Weights of a small transformer language model.
Size: width 96, 3 heads of 32, MLP 384 tanh GELU, vocabulary 2048.
Architecture: learned positions, biases, tied embeddings.
Training: a variant of SOAP for these matrices, 95M tokens, 5820 steps.
Each number is 128 + 32 x the weight over its row's rms, rounded and kept within 0 to 255. Layers, rows and columns count from 0. Numbers have three digits each. The size before them is the row's rms in percent of the matrix's.

# layer 6 MLP up, 384x96, rms 0.212, rows 297-364, columns 0-95
102:180100137119187110087143155112118122098135097105085093075129110123094115082089147136059120099151185146222151092143158134133062139103134116103107105165130171167096106169130069124166098113144168108063091130146145148108166148163100086128167117093119157110138141213165109110162110140124100107
086:103154123040131132071138082106153169146095111144137120112154110154113086151164149166093143184163078099126100160148088122147116169054126104177219141122105081031183060146127114155154144159119121180148143111121103131128116126119122109164097137114117111121127097152170105152074144137129109116
101:159105146066088147126146153061140129103136134119088181152125180129123124123088074114186085150088196128117127149151142125071108192124111118181130165138120095128077104154131102107066148103080132092110127137052093045166144088091152133138139140115136083122104144150126125128079088131158173091
093:066129139147043166096134187158123170142155119154085100096164100123149137126158141170153094186182060097086161138158183135119086151129142114139139165093158172145100172134107140123127157065123103138123141134181140186132159094119121182087122144095164108095125149166116093097176096139186126144
103:126148157131177084123181089134088097145169123158143116171136171153162128115070143089084137160176149103156150160122164111121147131103183100145178195145128130118100101164161121101089173105118080171081173117166118104188154126206123128108127090102119079082141135081068101105179131122115146166
101:091140144136112098152096131087158168087163176099142138103182114131110093121105107133164147151180147168097155123110123166148130114050160147111140138142116123061144145162097170148143170175116096118160102120182151212115129165092150084110153109124127175044163162118079130124138197148154080088
088:100097125137158104145147076105205120103120126080175112131129146105118157080144127120124155120123136128130097138122058106145164097104130184110076136121131180108094106097122123131199106099143173185114141087198172175134095125165084214123098115123202099130095116164160134130119164140094146189
117:150113137098159123137106138105103143170177152144118204114190117143176080149119098113104118123207074150143143152139104131114077146160152149112180154157138067142129144161111150091123168152187137222121175133158140135190099131163129108138135142156102165175075158135121174189102155162106119143
100:158088213131111130112092155102185164063142094094049124112132151161109083109135190131122123105126137152142049173139149104113127167139120107111125089106112144108133111132105074134157116127134119100152074035084098112155089113159146174113141137077112172182124114160126088160112129149126183120
100:145139154115105148088128096122126151100152093105125140166101094161191133107142112116125094121124077140144133122155145163148120126149155133146132080115123141167105120123085083149155206149074129118114233165121147196147178139123151078182155134113148166134175164057145064103060091145170125162
100:077125152134135084129170146134187110123141153136146089168155178143113078078122203197160139154127109092158094174108199144100146161125155143136086153123080094135079139177153108120100125148136134126139129153163139115155152204129074115173133106133155169166176190117141154058085146103122123144
097:180114158114136129148139095087137141055167118070161080157091091101106173209150108074191118122110082129109133140115143143132142127140119120110144144140074086150100142151140081079088094140183131183106152118082099081173142137158089144169204139097114085109156099147113124184115118146150133086
097:063108145136162113140119163113124151186100166192118144112117111141109135111135150146127150113092100145150162172181119120100120122130135107171124194136122127139086157198092096118191112126159066109089116100063124143130162149105134032118141160124082152108133095101185092124140119212142132191
101:143111159141110081146154121125197095168116153126143146123143157151093160173187183153157099173115174149160096129136157137097158150143155169153165171199092122220156177126106135127161157182116123130095134136089170049080129123118156122147102126099151081100169154130072112135079152131097109117
105:144042121167162101141115134153121145135115093127129093219128127057150127154152090163133092085145170138232132181085112122072122161194103127107180155135112135138126143163120129100136131132146087114109119141127134119152129151163090150105136119219123189140148092157160130105136151185121123148
106:127154156151157084145164091180161112125171163121158184137108091086096105100149140126039113079114106104122166131069184160061076116137140106126166097128102111104115118101130140167109129171110162095114112165109103053122185143114165099075149203096131084127104125110150145118160174113103117146
092:081117092109133127150079134187129139076153138110164183154133159160098103049117146080202112094110157124151085092095089086070160141141097113106137136160121072121125152188109106129119198129141101135123131139120091113125076122132167130150135140130144136135139063102140139118096073080205189149
089:101074120126095132149120114136122163163183139136152107133152180115057171108066118145125158194175134115118134095079127203076116123118098108089122116143164090090149173132111152102175164144097068089132129143089120080092118102140104094130135149135086158123153132189175052154131134072150104163
107:099113195168142098090103104154116093169116079164141149131140145166132104136082151171105102096167163148130166114108133117096178145086133116134164185138138159095121140103106172074126108131148158171091183122122177111184070164150158137073137092126082178095134131120136184139026161127115129154
102:182116172158131140082090157154165137140155102177149132116137152115149160164167186156064148173153134122100124158174083136154126125075165116150063175133204150096165131098163113122177055168139120148111127105133126163156149171128093138159032140156150114099145159134175102139108160132140147107
099:138087170108164115179095135138115098125152058103166142149139145149136109091158156152049049123110119157113079154160114152111120145134169124148116068089150142100132162168107109165176116159164138093124158098120194092081061196138156131089127112086138109100136102128120048138152116111105089147
098:113112126140120141141126159137105178159098098114166136099088084071082093044119098160094078149097161122127098123118105096099089128130138109148069158165079098089118068179139131140156109115097137161094113133116156113161055133119149135135121110141127118080180150104112112111246133078141165096
108:175138087120125160138130203092043149088157153098111134171094091164132102132132103065106124148107136145166153098058127172122132138118153093145098103117105175072157092152142057135107118091042113146064139111159146130099181088114151117126156148085138105108128111139121154128136131117126157052
111:132153154139101142189082137104107068117127096089091097081151119086144113051109134125101129164126063092089063104078111128106131169066073096151113120152083077080114111136120165107171078114117129122089111083072112170148121125138138131149140141123104049185138163097085101145116132101130117119
109:102070223140081101156159162156053170146134169175073125120103097152088145168136148102162109168138186124087123151129114125078103093095214127064169126134112094150108102145159132148116115115112123208156113139174113121136150104137187124090139130142097096147109121103141083141124089122131121144
098:126110159113161149104079156108164115145138209158177201096160082111192091171129119087078100095115081119100167199150137167118147123144120088125133095122128133086080126088140120143173075158164153159173157162142122176151073136176149063130133111094181139129163144115121129130103138161122124158
100:099137159132155111066142159079136059140148140176108155170158160084190145185111155182157157128158150122140124195123108124148125139149182136093131105132171165144228173119152141110154102100125096126142190154082158135173144101127152132162109167135158117110098093136139172169104148174110181131
107:090206130121139112115085146130098203068091114143123114102161140183123133113125158130080144107182120128157170134158157084128105077092156120102094135157107099125123127148151111112130106158057182111165146142137127068100167104129133096098153180132189155103083080170188128117115171147137190082
099:159086143145132133126180126158162112165166153168089134159141116104147175088177107146074165189137156168067167112151150114108134138093071114112151119135121151074092157160137119195129178154133134176142175138058157153152112081171160120089108165156127113147163099182119173117139149086196143105
112:150096125154110187176129104182144105121100072132177082184186133092160052131152136164170167127186170126148149109124139136110122167096169192107146124110129138122140114173152122140143172133082107150115158124149183117154176227166156123150112152175154161171109081103128110121130119088125141105
112:118121192112150137098134102180158156161168141136131176156164161133141153152123173137212154110170196152136157135120116125118162111146129149135117158209148150170099136175178166157141114044109136059124117120151130235104147151145163121178142158113124147093132129147113150155156096114144104157
104:146094119081085050186116149136109131149102109124127074117117117123083107116102166131077110177117093133064087127120145094123103101095127116123115091143121069129158147186149120175139140173108152080113171140108116108124121170139160161146225136133113146133128119154201134216189152150163129116
108:164079150125081124148147122115080143155103097150120113106131102097137103083108081134096067123141150074147123155126137132082105136119150101084188164077100164129070098150146116122138135069155119188100104058134089162138047139127121096165090101121119144210093134139096117116091151161116055099
104:179042140093068098128129114121061118134143186155156117120099140109121112115129149117106138105084163115137131171109151181100167169129111142066136147107148127085090158159133093129138112134150072100217082157111178148050111065111145095126091135133128133125109171093088133152126182103175135121
089:120140112110106114110094141185121117076140119190107138131127137177116195192177180108161063150145151124125083179153145137104149033149102143150126111142110109092178081129127126116161106107091110100092137084176151087162142131084156124163113171080105136136158114176140160200113104164167113127
103:190089144137200069174148138133082191123174105161215150144081121105201096190189159135122121118116179083135124161170149106145110115169062116117163121107125123132131145154063133142150094140120137128156133131150125120119081152121173106144132124108125079143176118079117152104090106169131154126
095:141102113125147102108104125134000085129160157144141132055108131170111101097169049112111115089059164073141122163178140194157135073116122123091129121148135146144154071085178120156139098131140116145118087151132112134138115139136098097167122149089123129151136159163124131154110139099069149100
087:105125070115153139133119049133136162128126142118116112144092089159044068096131073120129132136121195133116148092116153152129098088134127099206155150149086140097110077139103131197113129103059138141131110136130109081069161101118146147141166141117160074082177147145114126174118139134049097116
108:139072113088097145085133131166127143140210172199162099134156155100121124148153155090133175123088138115128133148069126177146178112089168171156157160129079099127162078165184109161127143146129090057105137140110126132136138114165143154087122104137116180141201163102108170108109178184149126107
105:096139200077095138170158153070127094139113204126141117173077127172159126145188148167153108152099165128160144154138141147094155119103121149110173130132146098142189165133125134104119077098160146070158105162148135171159113120171182148183145122144101072172096071089124158127094182155150106122
090:130125099098146124110124116099189090096092139107074075118172150136117169119153169143130150099152138113189078097030152154131073125110116064169146096159126071162112101105145095131119095137101077105138115159114198108140203107104200138141141139111141098133106090164133107160085090132144158144
110:128130037183090129106136137132162151158158093136101102128151091137112149104113159168147127169171111114167114112139152063066142130166130084117192126150135138099127144103072144107143125157138142019103128119077145173081115177130091107127082096111119088123158153187118149117070165145167146112
108:127170094129164068156153127128080153147174123090205131138138129160126123167127107164131173129104137158139073106125180162126127063164168129175090130142121087155122163107099171141091090170114086164129100191122135140123117138154170176178120163112099143195149134167155118146112109117145204054
094:135147133118127102125118117102096104185130076122122102132168129166168104111128145117165138111144142159134189153214126110136195115127121137156163144147089117103180091107103062160174091101112131178151101157131113165133154189156152089166124112117079064070114124146082117195153130074099123057
113:147117087130098121169168186132122074121151135134102139094096119111107142108120127130123073065108144098127154186074079072111146175097154119154163119135104105101120112176134119129151126116129105115105104173149171119163106108176137063040153119109168084072067126118189082096096110184121157094
095:221087139115156111158121155128054074114097134148061146117144193108151126115113086166118134156124143168167084138170104144090141133125069163076166089188142120118090129114136104145153097137174112106159110176078161110157108105130100138108074092107111091097099143146170091153092066127107123151
103:099046164172151141166124181165114126113105141183089089124117122144112091093193098132111165153093127123148072114130148126089107066107152173171149129124097095123120135139137090212164145151115151135115126154095164124118196145138130098166111151127104178090170128134110153161063133087097203106
104:086104135143136058151134138085119060110081139155139087132156150137100117119077115151126182166079123160198064124113104084111100177061116164136102100132102123085113127176125133100157161108127176076096147098161183109166146101156141107094127162145155099088100126085102107125119131078134154202
102:135141124117087133180131099122159177156159193141160199104155092100109114087114107123161145116128173103073121137147095130151111074098064137075189162091131140113156147098089148204166205105138110101146135115174125113123148089164128155144123101080099165094080118118173115104195123145118140159
115:135103106187145102140142148181158170141195090067131162138088121059136176139154128138151126183084092153110123104134141085128140166067156135087164126146118118098140156155082174119126163190167169146164130110124165124149121175090133107154145192138156170096204169150168148145113172127112160110
108:101156113119132173120090139135141156131135108066080110194129167182142121145120167161158124174179154080144132153140175157119139076198192162132151151149149144096114110132079163069128130157096197162149158090189193146134138136154094167141173123103136149138123111173169071123085113125151129108
095:135155110147190116121065078138096125119165120112086110132135099122120141129133051099083116152132172083157141131116111111110145146134179084082067115073122076151107126090106094100137138153112165173110071171155127158077111080133145167172122128097143154078194116144157140110083125047174144099
105:134146098171121071131169118170107110101150147101109158152080148103086119139191160150127188115130170053084106147107080191121124118109123108152149126074109093136097116110135125106102091080111143131079152162125051062117162106199121087151083125140124123133134116178183094145158070141118164128
100:080110127172140125144100114175144158161166138142142128134108098155121110144097153156146215184085146065125233101141111110106096100127127136109141196150162163174143130152123125111116129096160141097100155102123127150134172154223166134124155100197075155167115145183122161147136120149142149157
105:131142116139096071181140142108094109169166149113097113092225116138147091082206139166100161143098093115164146133103116134157108105119172108108128062135176139072145147114117133159097121142187083103120144118097117141097154096137171072105139122095156149133131191145132072131172135210167117142
092:122165153094100155125120110142160132176162137127116164079113136151124111093153131117079083143115151122149187126115138096104056046100064157072094117054121120092175135104161092099149150105092148157100154156143173159105083138157178157069159166112092151092095101118087077127110173136111099136
101:120115129163120141137169135171157101155122174123135139145085138109126170105130072132121091151164099087114232181155111194121165142127093090132077126089144200108108094147175079127084127113120145109098141132166139122115112160094135101175176171133075149150104106153192105160158061105161157122
096:167146122156157105097103132115105131135113123181180112138101113206156121183142128143105167140147125173150093161124056108085111153128110135171184125199169050104133100178113136172181081125134142185135131111159085199143121137158131102154139113143192177076115113148124127149114123132138188130
106:179143173131170100129155142128139123172119088136145129066178143144117173099140163186098145143115124159096123209150137147126182160100162116098123123135130072166188109158143095104167142181168046156140142153104120148184134101126093134165171206108129134111180132147120112142133117147146150206
093:170151172138126138101133163097139134161168060165092141114113147092148157124105123143144093141114112045155146144135136137111121132089050056106152141143103146075095123133181124083184102128154150111141138073156148115095143182140188196140067085114100149136144165168145095050126115127149134145
119:151115197120145153168167150155157158155141092159189160113149094171116180116187154151174166174190137085135113158137104156132110089131130182106151145103149142141092146078139166156189153134098151133172176116142111135137117083126144163119172138139137170130136179195108131160108081075180179154
094:143104140101111136081039164153177157116108080118126093066163109063107090172119143080111163171120151130123164115138156117087111132064136125178114154118134170176129139179172202105197175104147131149111126154100145157128122159138163154164086170150134162141101116129161112128139145191125172116
103:144170091074079112115125031057077125147170148105091110128116096081136136125128103120139054149128109063092162116098170113118087130089102103159096093022125161113127081143135105115136131120097161111149109123090119077138091099142095153117141147106136098085101100101146079114163128127120144091
101:167158114114176143087054188110102137104155114089122139153103091155128115095136155113155160112119142167079125129181076153107132164102153119168089134093109149184118155128094109108125096079135163143084152138150128099143140143140162162070137058128164136196205128119169067178117170115179151149
106:126122170140090146154063174048151137104162188100155141115119138225181127146078119140100112194152137113153152106145117145140128136137126198131133125155034091085169123121199141148087132074121101115120166121091143160148139122153095114160175163098123132125092112137152148097100090127136137145
095:147150154115140128119071198113090160140170076136127104142103111126106110126096161114171110103248188079125130175144124050120095159150145153149120145144098087144124143145093136123104118137102127122107087131105103051093074177131125126102123134163155094144120092148161143118041099092148120145
090:166075129112161129133163096155098170130115118132180102154122153150151099124134064044169132155138154148118108187129099122094105108137116142158162132160092129139134101135091141139096144133081118158103174104152206094158071083122129120199136124145125097063200159132158133077122133174140061176
093:116144131128125146152155106084134135139112147133230100149156108137153065106091206132214103164146074158116081126076124145128147140118107149183136170121064109122184118175105133177219136144109139085147131151136127088096121132168135150145147182107141141138092095136136115114179130107093097114